From a checkpoint of a small transformer trained on Wikipedia: MLP 192 tanh GELU, biases.
Each number is 128 + 32 x the weight over its row's rms, rounded and kept within 0 to 255. Layers, rows and columns count from 0. Numbers have three digits each. The size before them is the row's rms in percent of the matrix's.

# o: layer 6 attention output (transposed), 128x96, rms 0.199, rows 44-63, columns 0-95
# v: layer 6 attention value, 128x96, rms 0.288, rows 45-63, columns 0-95
# q: layer 6 attention query, 128x96, rms 0.25, rows 64-113, columns 0-95
# k: layer 6 attention key, 128x96, rms 0.232, rows 64-112, columns 0-95
o44 105:141121171210173101107141172150109094148169147133163112166117179124144142118134122167161103101100136116079081088126086141122102115161101067183187130087100099127142120108132113086132160123037090168149160165120154091144142157139085143136118176135138099207129088093141102131123118116128120046
v45 090:117150154128153141122153113091166100123106146154188072127157173139149145150130146060119167127141078151159083147122133152123114140104073080139162127161141073176137152144142073099108160139126094042084105169088144071143120049112134184174079104160141109114105107109092155129178162138144167092
o45 090:124131045087139104155210141127140119152096076118111176069174139096122098143192141125112138174160108121103089158142113106152091132173127139066105099155101137091114111187123140129118123175108163160142194152151131116089118188109141147120055130130113162135103104162206102078115100115117156148
v46 109:129152144136186115144165140109126162149106113151179140138099161125156126126101153092071106127120137044111144147188117106195115163149164078152152107113105165162109094124113100129115136142144089159089095046155129068172101072092127147126085170090118101198083128164094161121171174153119169135
o46 115:141124093174152138125157096157152124094137177181126134069117141172116104112138134164180085098107124151103159167155100095086071107144091129180074150171155108110123134103193112156120130127077187076138171104116158131158139141086153151097097126080127156127146117162170087168147055094077076160
v47 106:109114132164091159145105081132070081162118120135053165076077094142162186079185113129127087154175075118106135122047166163121095090152146167145091120137146132199145141077171091085116156152146148172126142103174135149125166166094117115103130144156111151122113157129164153152152118116103079148
o47 097:107140102130095161096078150084138118076116096157126073108093130176110091114126111114132148170132179197159157133181143122126139130091198198097084123034171118093155148125105120112131137093160102117109129095121135119117171090177182173130186149146127156187152146089081130091118125135104096139
v48 114:076156084113102157094128116129125073100109144180159157144152111147143106178123099081113115164101143133136149139133084179160181050160067093092144131104054158126146122104160095145181148136185134133084181072167142112185136106074198096147149134125093152132118098152169131140146127136147111091
o48 108:140125196121161118150128110152110154106188120108104130096109139127118096106112148149151166168145105131107171182135156118115186152082160120131041110170131142095050139084135127146091134135107114109149195101138085140130147110127068123133147122130087110117100138206087125155193135079182043130
v49 080:135183142127158177161181062098106107128132152177087186135145134088133131135133174111093160154168181167167167127205147197178161092113107132110108074131106127096137118126110123132116147099140098103105166144116105155149121153107119111163110135115078146094152106094073043120070123082131173109
o49 085:110157140120115083098053132153129150127129128022158081124158073112140119107110077146093149135150199129118135143093181147150172106100083140095146156162151137166138138100152153131078077151138205132106152100172130146118098121084127100113129177175170079114088143170175142070148124140152143121
v50 104:133135073143092138171098145103099084139125172112170151114135103144106095174171084130162093086099079136078122143179201068082115158142162108148122163139124141177103101106119090098080183149091107142102110166099113133135113127152146084138187126122133179157068161168151120075112143118126210132
o50 100:148150175141140051118155104074144098121093124109099147151139179134131111095064180077124099094139124142102107128142113121153112090121130127130086151090144117161100092203113152220182139145101114157128133150134128169131118094118069184066107141108146131105189205144083122136159143176090136124
v51 101:201078104142113088099132132182095155121108122114088117155135139126145124119119111156188128150042084178069196123086123114111173155139106179079123140077161143139094117104142119143160153106134183112192120113156122123137107174176148097160114130073125112103161115114194110158108107111075177103
o51 100:118137206072070111161139076109147134097132108111061160162172077089080169128099145134108158122107134104141137098171150159088225098148165114131171099156091104153204108142127146144160082117140107158152123104138153172122126109129113118091158094156127070121061117121092129143168171143136124148
v52 101:151157181163103122135145078102099084066109157155116168045062088162182121144133136125103165187099101167105161110104077108179154099125082122115152104129095166127175180172117143095108108146114106142134136100149160109123081075163126113179128142176080125109151148094153096125164115127156084166
o52 094:167123162087106150111113101136156103092249148126104087156103110134114108167094113151138107093131159073130135187141142143151141136115127140093090115128168141105135121087119112125126067142111142119042123125206074087094175154108140129137123144148161209147124125141166116128131194077076133134
v53 096:109140150070177140063166102116152132121167071147128131196150095126115146106129126102097108145149148136146117156178084127174103146124144034090182114138143170160126119120138178147192083120104089109142148096157089101113124153077136164093155112109112107151153076120184107200106116159091076109
o53 098:090134157194160144145106152112101144149178159160125103077097100132094160107166134140124231112093084138123135122142144111095153123153149167133162150169169108128080151038188093130055083159105189129132155133083135104120072115118121089152119095114090168080094147112140165101139138117125133155
v54 112:149097121175160165111134148136154172109163139169109163087135124107173110139126180169105123159158209131141104095101121111121094186090091168119133172109158063141113121132131213145082103126074143141148079207130119137088088109148122093126116071128122150061120097135104080131121090103113174157
o54 106:089173087144099122049176105138133100141150082124118129136173157111132150189086121073095139066090146121072169096042157195141092160130097143116156091109125160090124149163128164100127120136148102140103052149146154141101136163094198133154125128128152141102150150085157153111126175163120157146
v55 107:134116189139122075121152205086109138148084142118070091139183089142144165122164140101110095097142106124171134114115093177063134153130189095116154166071093168134128135168126107104132149181165186162086120147128139143117158099110177148107120092156166086149064145140110120183124076132074147108
o55 110:063120098154137123149135145119124144092116155154098148130121156166113080120125121205147146055158121134095148076114131178118104119114171097167101101120175141103110148160094080076191131171066083113170094149105110112124158116191095122117119171137150161181153133114185128088154151128145121038
v56 112:095114123159142170115123177157115169104102222152109114078170082155088095105091150063107165176142079144133126108131124175167104169100141123154138129081160097195153167174118178138100093152121095133073151168114133141097043155118106098120120145140160145120084125162090140098099119167107141113
o56 105:101184066083136132095131119139127150166141099088130093130114137089129139115128205203163124061158116146044118131133157116130109175159073107126095154176149145113189148101103098111135150171172111141094113163063096165081159122083128124118132096139169179124116189145158139103089142142093113121
v57 109:132113159161104108103159150135196185134083129080091115112203123102150089195179120094143161120124104099155143099168095128134157149167154130101095148117115160129103095138111146105107095090164103125142116107170185181094171093083138140120144098167125142181173150076176068135145090124077094079
o57 111:107117129134100129149076143149200087143110135175097082164120112138163114077072170161124143043088114139095082048129181184140147061084140091112150132149133164125065110133104100125168155161113154141115120094139113116096155155167128139151141150105139101150174091179159166116120131137188126095
v58 122:143153136129117120184112087094080135151052174143144160148137076129160159109171134074095092110137118157148148119139128161137138124134049106140110143107129157116121105155160097098128154137164104047148159103114093141149130119137159176138104217179068120178109145123056083096146174153141101077
o58 120:084134115144144088114110110172146115085120177125131120201084123119122059096147111108166154119153192125121108140123122076133142106102173130150127157156143117111100133110132156163089127149154171126132204114124054145147135157103125178079055149155138171221065085156144086141138129105094108095
v59 106:102121133106183141109192113092139148132144108134141125127110161113154109072101138126094052207091169104102171092120084132142082166177165119142107147152129158134133081116174111099160137115120181147082115122084162183101136097143104142165106138159103136145104047150150055185159164148105120168
o59 102:105104143113114181095129140138071065126141164160074108043144170175157089121181143114162138052113182144120081117148112116098174150142117127178113115088132120137108159091095152138074068174119166144149106078117167125115096118083178124138147113169164152103177109145111145151180109119170117119
v60 108:162124077126152158148152103169177105107159132104173090078143065126136093136077072153128124124122078186140107167106149112113120109169100189122162134101138122175082104132131149092159112098163110145098137096170160134121110094124112172182134096104131190145156135134134199140123175093092075041
o60 108:166115162152129160193144095133129195095120048105082142145112128065065158095137176044185128105111104117150074114156128078156143090096152159144089120146113159169165160129142143136142190157077125114134143111149144069102108128165108137142162096159122179079104139140096137161129084113135128130
v61 089:124154095126202138158138174159156137156103111122122149189114176200160099188136132169141112152085135174101131112159111111103119175141138190145115157126157083098136106074110189171115125092101113091112128117143138115118087176125089113099114109108127095114138128135115103155099096038062177063
o61 088:125090166145098080086156114160113118153154120151161182151205112098098190102090104108096128087152116131085131165157184162083158087156104096096144109133121142182155141148136150114119154118111082181114133110093153212128092189103137128115088075114109085146131091096119127096117091137183182167
v62 086:138099160090103111091198195115126172138073104104195066187117167153139072124111141125163118153048091097152157128140102131115154128150177120076170166152072140087117139151124131187107083120107156081159137123097152079141178142113111123125124106117150093094147125151164143091129128195135113111
o62 085:156108166107104166140134116142124104209146146145086157097134104139140107121173155150113171106121106158112152136137092116043110087185120110150125150141134128158101148161170109127143086122148114187117107176165103121148122158116034062118082109100077071113124105128178087201181144088148134109
v63 115:110121093062197106162023158131124159153154123140105092133181133152082139110143146144121115098162139168159098146147075154121157152095143089094151155141104163139143117162087136172110137158090106066134125201138110131133129156152114103116074111048125126147091149078115091193124131142091121174
o63 110:084189122197184133135180124133107153150107133145085169168078130116056124163118092125100101160160104175129146086117127142113151133191099099130158096124146049091157151112145122066074130112107154147161128162032130100102089112123110119103119148093148159137124141125158177124107185154151155108
q64 112:130105095122143135140092112125100109129127162118182149162124101098154147083087142135112113157173164145132203113144072168073114148100119166108158153127177165070053098109144140071141180149162119135177111102134113159091174024133101108115154169149178131114106096178107117081127121132177145119
k64 105:104106124125141098172097103153130185094114159121154167205107094073133118138125143111127132135166148128123157175131090103170115119146098119095180145153108119109032111066148120154148158101151123086159195152052157141072141180157122169127110114128143099147065164149149080097116175081135153121
q65 100:137137135157122093153158135139116152207129130142091109157117130064121051130119088145117097092127136170124213108102125100079091116151109121167123152136108088100070137141142118134106196119133079127165164111178162124199158150092139127142134170133086197157098152098157094041129110150123098124
k65 092:050137065080107138163149110133136133212109143146161110162064204179145102139147174132073097143121156183120153114117142081108074123146139090094138135097097118129147203117093176116179181126137108084157097143138170099116084141148122111083116144114151129115104146146103098144160126128087079127
q66 107:149164163141132142085089186142146089202078093129084078145088152159131118133150128111124112166084139100158144163063153150162110161066133128087129081129103123170247138151061144120167130100129168119083121116076133141142185104128128083157130147127114143136092143116122146163084101108136111134
k66 106:109124134120129167097099141150108138087145152104071146078107062181180170187127142146126124126118103153075081134098165167177134151111109149086149127112144140132202119162083089109170135076093121154090093086195154162076118122122082112150163206102134158147143110092171148137133093125142083110
q67 103:135053147093124145105108133137119128057170139111147190172151133182111146038095081136114187091114103140121204071170089106130177129160138112145123154103140129136143134069159095138096127153123137123126151110200153121141113127118118218132135168122125140071079137095146138115155142134073131137
k67 095:119169148132117161123134076077192162138147115102094113164088116111125090142136106092163107119166189146126198170176111096131118108133096113096089077108160094116045111072128155086112112167160148160117161152089136140167176146092141173129162129181099102127199158108066126112118142139095169149
q68 111:101162124085055135146150136148162104160095139120166102166099121078152087113132115160088143127119106108131163108138118188037135139139166136122153127099108149125121086141140151169122145151126097164145143083206102189135134112208151078163143064171126140167079149120088103123108066146143075109
k68 108:098110076126100111114095142082116127062156132159134123171121148083156178121146136069059114149129139137153120134130221112091125122132125147114058154151134118178123153126113122097162118150111105083174146159139116121130131161195139157201143071155135084141089117151176155146163144067163056117
q69 106:104097102087137077130091095125127087064108129124187105103132148134109186123057146121137140175145113095197131125140155151154119107138138114160159167127079133129165155158132172093165103149115092132125111097207137119154059111117092096103174116126085128105148111190116108199161116164198168102
k69 105:157110146137135157140134144172103114112119131078176103128163155116114161065131087119130116148146147022092131127127149142150151116127146146146126155177136131086078088129151131155103129174106164116117115151140145115122133166138095202164155117111146104075094118137096054163090126174201124016
q70 109:127173148200139133116132148077084088143137138102150125121145099110139177160152146101134104153178093193086076130080119122126151092155088122099075097089159117131136127115093144106135105151160108166180112150063133143100155078115157093163104136169098145109141140105124212174097089082187141195
k70 108:110049147148142126130122070101099117055156111165159144116113097110128111158105159173121141123172094170159083107146154188180154089153103127096103182092094100069132122093142107113139155163085168150119076071175135114165149084150144105115115136128104127176110141115119152127204131110166204124
q71 101:173134143173098113111128118132092139160131088172129059197145128102164153112162143152104110091060141176062122121141163103096092148146144169150104118132099107136122139053166088138113126096125169118077125123147123119079169169119162147138152127140126166072138146126224029142135121129121143102
k71 095:148116093175093093118138121184099096141204114202103058160123156134116116126141099104160117096123151125056108081153112087102123075179087147181118160154134146186163142075070148129142120119094114135089140082145117125166176133179095164154149115158070138176134124089089151105132129124101130154
q72 101:104136092124138132127178107174123080087162110153143146148164116126106173131156111113115181150091168106114139125164186158143139137205080112119084133135118106156081158123126201167119047092106166125138093191135164169092089126130118148088128161071121089138103169149095079103156143183120116068
k72 103:157164163121085127076143125163156116147121171135131112139170104110117082163159075076116194078109139157132164078225166144154135117149095139121143069113125119076067129150103078173056097139123133081121129173164106110160132141133156177095119106157138096149083157155122124111177119170108104104
q73 096:116135106193124097158106143147113115149150109232150103125160116156091121053066146118082210118132155140168132144136160158084168113126124109171127139125121147130121145133088142100172186112085099159057071091167109084120153135084105068110124102169138181142153149101101146113145147157116148130
k73 101:095127073117071109141165067151138133129125116137089098176162134149080150134071130121091079156166194174179170114166139147124162104109111175179144164103135128130098052152118159137091098090131131113146072140116159167143134167147078147145119106110191148155109129156092102079129058170092120124
q74 101:145116125086172109115129108147078101144155155156087078124162178194127110081159079143107154130132125145170077115167141062142149194111149161120102121082091089137106135145140172146108092098131165132080087092143152078122154118155160160114208144118092114146142097093163131072111176161123152197
k74 105:151129093116169137109145128162127126128101049136093079090154123101085102152128104106118120129138219188137152143167109218145148124167117134118089068129164094099080103151124152119125106099209102189148098089169130136121103087149118177135139153132092147072143141073117143110138176145121160166
q75 104:192168144099109108106124164145097188077148108164143112159159177150130129130139165112174143142101096110118138094134140118156143156113150141143174123112063067072121119071051170081119141126139181156070121060163129113082141118118092175077152128089157125111103165079169126140166118129115104181
k75 106:081132200112127095107153145110116118101140106177132086121140114138110080094118150091137104156131184106140152154111091178052125097175100123172119076106145127141198109126095060138166104139111088147088151099119143149104155140128122146156138145143153169107150136103072167051144154197112207150
q76 122:091204144109098188169027132104108107169107146112130086128128103140172077101145158054150114123096159119139127129095105152107155100123148140161115136119156159172168129145100172139189094113113095117084158209115140122139172146130096042106128091138099136169140109097141134161134114107162083123
k76 123:147147089161031084156115171089149124116077081103107157132136095096172154126133150164105098087125140107113098121097183168170130127091137111145103104157166150134139121153112145107144086101124094190117054151178155155133146103147121121177107168086193164184130111099132143130124065101163071098
q77 096:117175076063084143162145103090112056108116125170088160116150138129136139163094123118119162133166155148131105203093167127101134143117155101111124154178095113137125118123162168127112082143065057094178115111130151118160129115151222097122095067132128137144170088120175199170112124132106110129
k77 091:117175104093142133164117169111138134102100147123140109069146088117082089109153181142031144133131116072158077065171162111118166092110130122094161116151136178155085103129166159089157135117127138082205094107151088098179119125121099148145102149129083161095118182150164166158171145127135079119
q78 097:049106101143128149112179099144165112166162144158161112136139090154189138167130130173138169105133108117127118164132151084114128073125106123096114095074155131160136105140161113141107146159085090073139157095130074153115098104164146099202092113162114151104130163134140119172011191163121125105
k78 099:139141087114151129106123063093062121089172135134122109141126148104098092154132103119106161075114163111151124134159144118141119084072117160144111172081122105167105175146139161089106152186076168111161177074152129126119120136150127102132070127162081106233114157146184170207109121107135135109
q79 098:121132106115125115158132156144145153142072149128153143101079110130121171169145255129098094101099173087110170152113120114110086130134089186136131115171127155182112164121122123106141100151125137088131121152174122150115080129129125082211130147133088132075093125199120075140087139146144056093
k79 098:129120076089140145127131149160114176155091124153169097155104128151169121131139105128136140084129098072152135080108183089125092115136150154126176133176112151185128197113145125114122114145087165093094186108105128087133133150072137125163113153054127096127085051186155106215098140174147112090
q80 102:135133129069145117152125137166102086186107084137139110101084132140131139126134125184136070161111064122164119151121096123090152124146119141194135122161238160169140095154160096106120124056173123076104151133161133154150105132097141061189143106132149112081118103146075137153095086118153151182
k80 102:166085082137181139189118127156113150135136166118135119100080139102154099168165119171095110189134108132128109135099167108157089131095153168146090127169110112117144159113175138075106159127065144182122136134069114139152117130097087047182120110148104075115057114175179130149060146098161139117
q81 100:124128135134125125142057110119089100062129154171167118143178073133137097145132133077160134137223152127173127174169138098103127123069144120167131149197132132100138079161120106102152114182093110143140094065098097130153187134116121068139104174117134184119163127145105184096108083169130126155
k81 115:150155158110151081166144103130127091097105086120139104141111152104141155122082187161063085165119121060166123140138107125165185123082138132139144144171090143113115121081174133133126174076104105145111185148135153147171116124143098210090043147168119176167093110144136101105100083168166123090
q82 131:084115165149117110125150125129135121070130093101150154115179098086102155136090137126137119083126152090151140155132119139113133113067166172140152164170162086113100162113089108188124187156098129068118163074158103103102080137053111144128153172142065095134151144165159116109131240156133155113
k82 129:135132139155128128151165137117172106162147115126111131133159100169075182091108064131103167064096205122077168172139109137138135139106133098129121177093105146135069146102083076161082170136111141121153151163083158143150146078116119108076132115103089151176096098166136116137088198172086156076
q83 088:161129098171151157070168207155126151110137125125146166116114129142134135053127171127095117111142125189125112160122092078141109149148085139128150106147101154144103047118135098097091170110144088124182156150063093103177111084122190143129160155126164156142083129182092103166112087071116085110
k83 093:093083111127146121169142100150097172071146106131171070185112130116171118084171156122129115182145112117140039092093117124149152136139080145165142093121112101154187151099138149159063180094125162138120193172107144129150168147090167142116115116086134114105185174113134111167123093076074136107
q84 105:081065159126091131127154138153144176063118154185123114185118158163086136131152087108104158129122152058140130099105136061103114135162136151159157055070101152132141179135120157157157128118094154121140130109097110117076115179159185170112150117131108181095107129126088057144172156152086086127
k84 103:101170145037141133132169136080137153135129144138114133175128143161100133123133054128102133106055115099092133145176156130043133147161127105149110058105172149142118163160127115108156128151134142130189095115122111110157108165089167201153170113134128137139157128042072114097134106191147146135
q85 107:131123131166192039154116098118113115162119123071147125107073139151213136146077104127126146094156104114137148174140083137109164164140116121107105106106121088161102086167138154117124110115108166097177134205097110207148145103162157089131097131135151081172069088174091151117111111125175139139
k85 103:119100082138145110041119180156151134099087151082210183105147120082157116144099148088113116101100146151125085116119152151181085110151097115148143113151128133094116115101154101134134179182079165166133165150098096142158140116146084131059145146129122066132118104150160159191059132073153129114
q86 115:111069105116075158182167119149123147085114116110071150157173177126050110144108128177103121170130111154136208114129121156112157103152175183145153132119122095094118149132076100144055155061158121108149134072147153108102072127066123169144145178112140139117111164141132107127086159160114117168
k86 112:099140167110172132150141124130112189160137146112047191139111141142125095101128105164066176129159094154130162141124121096068102123110137142076105119080152143099097155106145122173129179120119136115189114145069137178129100161126105117113142118120087137131084169187122102069171154162029157109
q87 086:157197078146088130193069096129162059155086179112150115103131110061129138149124186139090097105146183107144140176124122128135124129134078091140154127129080142132111063157151110079193167109156087173127093153163153128142136094150127062128092105138102123137164068125134143176128126130112100158
k87 083:150085038194110114156134168124095138096112158129161103117124132108193149096055142156135080166115102076158135066133180123107178132114154091157139180123071166105098129146109148150138133100094113115140195128156149161105109168147106155159098166071171087113086155151103121144110137144137101084
q88 081:131081102167117100086145078119137092147171135156145125160168155112144150117187156093106122176170143177156120132124177130150111137137111142162122154170105150111170138096136099162113086181116120058070124121058125043101128114146182144115125125061131163093067185108139104099170147121151145076
k88 079:150134176162130091112183120164106161093157128097089094142103123213079132158189168110136162130081152099079134059146140084160137118158061144116179160129105083117121153121113155133072092144157123142144108101195145074105167118134173190074099147156132164146127129123120128105112136068134156126
q89 101:198119076148133106066170150123121137116147125085132104098086136100086182108150146163091108196115074146095103122136144174096131124199102134077192169170142174141181098146117077087082055184119158139117153131126130124138114096101146136172115128105194097095142142131117119142150152107119107092
k89 109:164054139175148117065109145216096150113182150167116068143158148101116186104176157137144101177147088114121085097093138072140128136134099164130153136154118085170158115082130098140064132121123155148096121128139091088085194144110183115116136096137110104132147146121146096141145199102120145092
q90 100:119114121093197077175097125114143060104175145046153131140162124171127185124111128127119147179139106151152148110142161126111141147068085150118142068086109159106097155106162168126052122163117105144103080152142146143177188099178146090134101090127120146162167120173092164111131079099091125134
k90 105:102148117121181149110052108110125103094087089121153121154116098110145121140094156141111101187088132082157114141163168161139184051055183138093182134117096159085061094079138138135097064157164131154099162137194154108183106124136132158134136132157142117106102132120156126138184136097143158152
q91 097:123159103138156102144127117138144145165147128138160090120147091114123172133086151088024105119170121129162048132164140120183150142138118106130126133102054141123060107136115145181128107128119107136172104120104111141140141074184128146086097081205139220135099180164144097085141146148113106117
k91 101:147119067132099105135136118126120105112158131101143110167172155147077136091057114110090148136149191128153086137165158158146144120127029166136096097146148072178097130140093148171102141170177076106125154112120073129206144185154189168107126082117147170120135092122102122116147135102103130083
q92 106:100138137159143143102159163158098230167173104115112147124076112164141088166106090143189132108107106142082114113113090173105092069140126124140097090143121145169157198125142125135149178083116120130077148123114148106080164173084134147133113180108118191168125121103114084095077071128105136173
k92 112:118185110083152137143082118121137109181124107179077163128129153154172097211186097115159146137133101151120121122119105159086078136114122123111194139113169104123188125111175133070177084105126120159075094128123141148114144163131110074095121129083159135152137104141060184147167055119109106160
q93 096:179132106070103137135142072111135138172158143122110119107120161113078150112139127102139126191099126080113200146130137146088133180122138122153060150179178159118109171066101049131119185104131149123082143093121184095158112135089119144156144162179155169152070132093108107129074170123086137132
k93 098:123151142097136116157128107178139103148130151108075169135117104180101109140160119170150101166157114176119191119096099099095097140115105145080107135115187154175103193099106103050121098114185145142111152130112195142133059134088144081126147137144096083113080144171100143126166152161050103167
q94 113:126157080138078089159090046042130127146116155136162102077178123080143182143119090072125131140137111132155118122133181160141135118177158170093171152100108146089114089155148156164125074154100082137205104167131165134115104095154077089158139107142157104154141090152118157116150124129183110120
k94 111:127102103231109054097147155131088118125150127128195113134162122105125155090105171137085145134179111119123092127121165146110132142154133070140132084145093174147087126123136109130137100222103143063173070123160129104167118112182153164108137102130155097145079151142152095135111128096182114072
q95 109:148103084122151175165105210191159141125114107133118157150160116185203113100137130075128141085153180149118082122111116143148133080102133117137132106089127112132099102109186171109145133050103093185077148101126098203113167108149129116124106112138140072177122059142154125113114118095138101087
k95 116:123164093139088144093108159095154115091111105170122139138135125095167042094160132069139150091143155126120113174162123163143163106114108133172165120146113115123133046137121175128137131080146063153150164198125141188143107126169155118145086159101200146124129119089095118149117090078130039145
q96 095:148090111116049158119127045124143155120066121140113144148146108105107203136041120107127141119140129126114138116128112119140125130077128164108148100158111138169083118161102110106143185104160125058179089128138102099157137076123155117204140156144124187119112129197072126191126163137147106090
k96 096:106107117094160149157174106180111186094147132112209216167125125152111159113095109143122153075126126113115165162135121122090103136062102123116198104117123155175084183091174136119120120119135158051134108152091125136139079144104081164108147153103111115112161165152128123104114122156064156066
q97 111:056135182156125132146154089106125126112105070138127121110143081117116153162100151113161126078110071128152154109131118137122151105094187182065116163136044107124138138146166114147162059177100085098152128126163140076082093106123092135158116140148132162144165150170136151094161193138116207157
k97 111:106166102151140125142169093130169101121134076098117091128150112113118166145088089180115177034126140103115101149140127143118153071131106146169119155127156156174088108118197088136138138222133128055114107154168083078110103125151085106094140119159096186138153109135095108129097198162127143122
q98 091:187150137081147108184125109151126150145147140081154163090113113131098117128160151138120129216124082100106079166195084127184151104125098167060129109153137074139162141149164104145106097168145151154142160110073077142091140124092135125145130096132083112116134095106117129038144123116214129122
k98 102:168099118120169107103158120161149141164124102119115094099061083091066142163138069090118110111112097113128131157142146150191114144105148141084126068202132075175166125116150061142093101133142134177132118112094154116166126130157203049139096140114128142071121141154132175126137183105151130172
q99 103:145121083137116159141113126107066120121172173115146132070160183159165220122113099147186127096163155093135078142135103158085145155167116072098132193094133152150093092108109142050142105079137134147072108118106152117121097142172124134113154094143144072183195090148131127140111141142148133089
k99 108:161121137175082133124097144135124122081119137174159153088193141092161126084111041159180117174172150135180112078138055200106138140179123070170129163157097093079064099095115158110088139126138175157137124143126135137096133155136118126173102073151133109121118145119131113128101170116077117137
q100 095:180078151133102120157104131153146198135162108101115152160150131151082185150060156122121167111116103099146146170129167122176084078035087081130158110163171139136082117147115121165131107150180128110137085155078140122156129124114126122132097206106118148051153161170128132108117109137083147091
k100 110:138156171048147112142111134129167126194146174077087138165113133165139104152062080147125137133078120120141149151137116116135137179072090102120192124175073118137133139109138134149048130119152104102097192106105142117143136165127087127097090163130171131125187122164155091104071085185090139113
q101 096:207189119077114118154146125115115127118118131149138171086147132146162160152101109128071134175141107115162129060138121142114110186149131109107186139141073113105152090169031137107157075115170158132138076116095171193109105169093150166141130131088156131115133150161122093066153084101121125090
k101 097:146158093117148118155122139152119222221158125159154188099072116177141129162166114140127137127158115133114078125110142129102148159177130090085146067119120143153140091150113073094110142084110093098118076111061097132162136176117141144154095108179146089078145146186155108083097153150104119146
q102 103:126173170132177112128205124132129111128118128168101165136114164108189081116136047135152141136075124100105146191164049112109089108127135097123108154113152129095114130095132145075134134151071135121105158113141202168123102101081111169117155117129086149209149156095131152127135113184058133134
k102 106:150164072075075128152173086091107126221076102115146140105155124131128113147138135079164106189149129161134138138098095135104074176185100139117139150081154103101096128135113074090162173123113187087165092096179131144161107095092129083132109179139107145123185137128115171144156162155139105157
q103 092:123153140051108142117150118112138094146131132111166132152111175143110155134142118135090062169138111134131158104109076067140145128183111178191138112128189139125138154153107175055117094162117100063137105137182122121126172156160112167117128094107176178098148147132075056117144080182155095087
k103 092:126176165116163158175099116134088173177092163168146118128088122117146110112120125154145082164144144003077127118131160123111095092140137106133099121124139059140075173134151134136112177088145133147081080122164126079161151168120156112129140115129115145086154104088190105045124144123173118125
q104 114:130118083110105114114129153100091160133115141145134132123115104124171162137162152120130098167108146135091106096101156148109104120161066102160165124102175136129128051135155120086197144120176091107123080127186122175143131094134192089145119189101213097107150129065110115179152067103192081132
k104 117:118051130131153099116129145149088128062114182173141117182147158107146060142200191112151099138150134146160090140112152084130103121084169115126135122144043174122129076109130167070134131098077114159092115106126110122091143151169154144113116103134162162125119165085115164097071144117190157147
q105 103:116093088117113156124084164129154127151091100151134107091097075124192096119108151100068160133140175154139098145089102132081158154136110125130120107108126096146136091160210195129141095110108068170127116160116151171115143118144134113134086175203132083126149152164112191147114075124130050186
k105 109:102117078159126056117085156068102161096117121165129120131134117090183085137091148089086133111138085157140134186141174130151181151122142202142125084131129228084112101141174134078106183110079094126116120159147116117104168095137153170152109102129170104124135103128123165155138089115181089144
q106 099:188206171108161093131125147136163152181143153129135086113101130098130103107129103109142102120080059087115101136099146077155165142175101133155120091124071139113204145138123121104141119125087179169082078137182106114111167115138137132102105122178072140131122108063124152158137120076156123208
k106 103:125099041131131146126121128116143112080111125174147083107173161160147133165139143101164036147144127142117119129130192155095150134146113139130113082135128142122174114147148083162194077158132115176087059057193119112119125106141138082111157185111122092090151134095091135155177114125195130129
q107 117:126196149097098149102107109165154091100113141122118139149112143168097095167115145104109138131070107078152151110172144110110129121160099155107166167139107110136119148146138142200173076095086179111160130144124117056135058192153072149126137050105089149189111155138109081135160146176172154110
k107 110:106141130126059155176160110164145113176064128135138138103111080114112161155145096096072169095060107115107138063128142173112135090139130157183104084167188095180105165175155132173118102178133090102178079126139135199123105134089129113123119129153118122083151148143135097117105112188141094095
q108 101:036121115078160152138121060172154131109097115126146111133126146104120115099144157159108131137125129074154125112149098088115124101101152110096165217175135141163102084126141102122158112122121134111127154139132208086092128086091146181089123134075124162107148094159158095103161232147124178154
k108 095:151146117184154096196153148168158161148120126092094115096136097081111165119159101129158120092086127112090142131148064131130151181065092107147132126183171132134094125144120114151113151126152071099179170147119118069074129180098126165140108142132144125133138073165075119108078234139118134101
q109 113:170122099089105105105164125116139183195145188097096156164160150121103157162142097109122077118154123180093160079147064152062065153127145125129127167174125106109120113111152094107090163153201081172110143120169137150134111116063167102188148150112154120064154152096159130119102110118105108134
k109 108:101102127089161148122138129130118152185129135154145129158068186128125053162179133195121098181148084116130122151106118085085070119165095083060119159166122154176154118104154137086159160091192098076144135119089134104127146115122149096161084110144097089112094154164122163171106141109102165182
q110 100:132135116125080083125081109162128099105103141062177093129131121095069126148086166121117157083125136144152137105147110086184178125053161154136137069182126086100085102143185165121137124122143093115136140140102166144124147135102094162139121188146125180126157186140238116141122175121135137090
k110 107:143110110173126084143074168148082108127137116174157079153122117117171117110082111160169149053067155038107129138140113158091143137087124136110130167132146152143147087104129127126131189142136079152126218171161121132135154114185137197089121121107146117101158144158144096111103141163091149060
q111 101:130181150121156115169117128123105169147113108107155139176111123087050160088144115154080127102101168089080120136143118179123109196090131127111179150237139171110042090128154117122133170100167171071121083142166102078155184142116130095119150121092130111121143145157151140134106136105102109131
k111 117:124113083102151135179072135195154124124097134131164145158119125120153165139130144119102110157103103149155162114117099089093097172080116098075195151217109195135142138132100156175143113112101115081151146114094033127130160141072098104138143132108121134125089127198187154120108124141078089147
q112 086:101121173123105066175151109130108091102141134224029112135133123131105081163137150160154074144156152115083141204130140172104095123101145160107109129133095179119170101090162125108152147093155108124131129182059134177095134168157121099172120163112146122163075107140133154111126075144151118112
k112 089:158130180083153099105130157134119077121100130088137109113147143157174174127121132104154132125129064101133106018172086080104130127155120106174123153096113197094191104057117131075165126127121138114123145152186125177125149169135088139153097152132163204133085120142130110125117152079167104114
q113 097:141104128083141111165127072126079107111095116170133131177151161141084102111132138095148136171180152098135206125091129164150119128082171130137157102161116144109132124134099137062168164118121150078095185136101125099180136169098089159095178144105103080109068160073098156160101151116215132150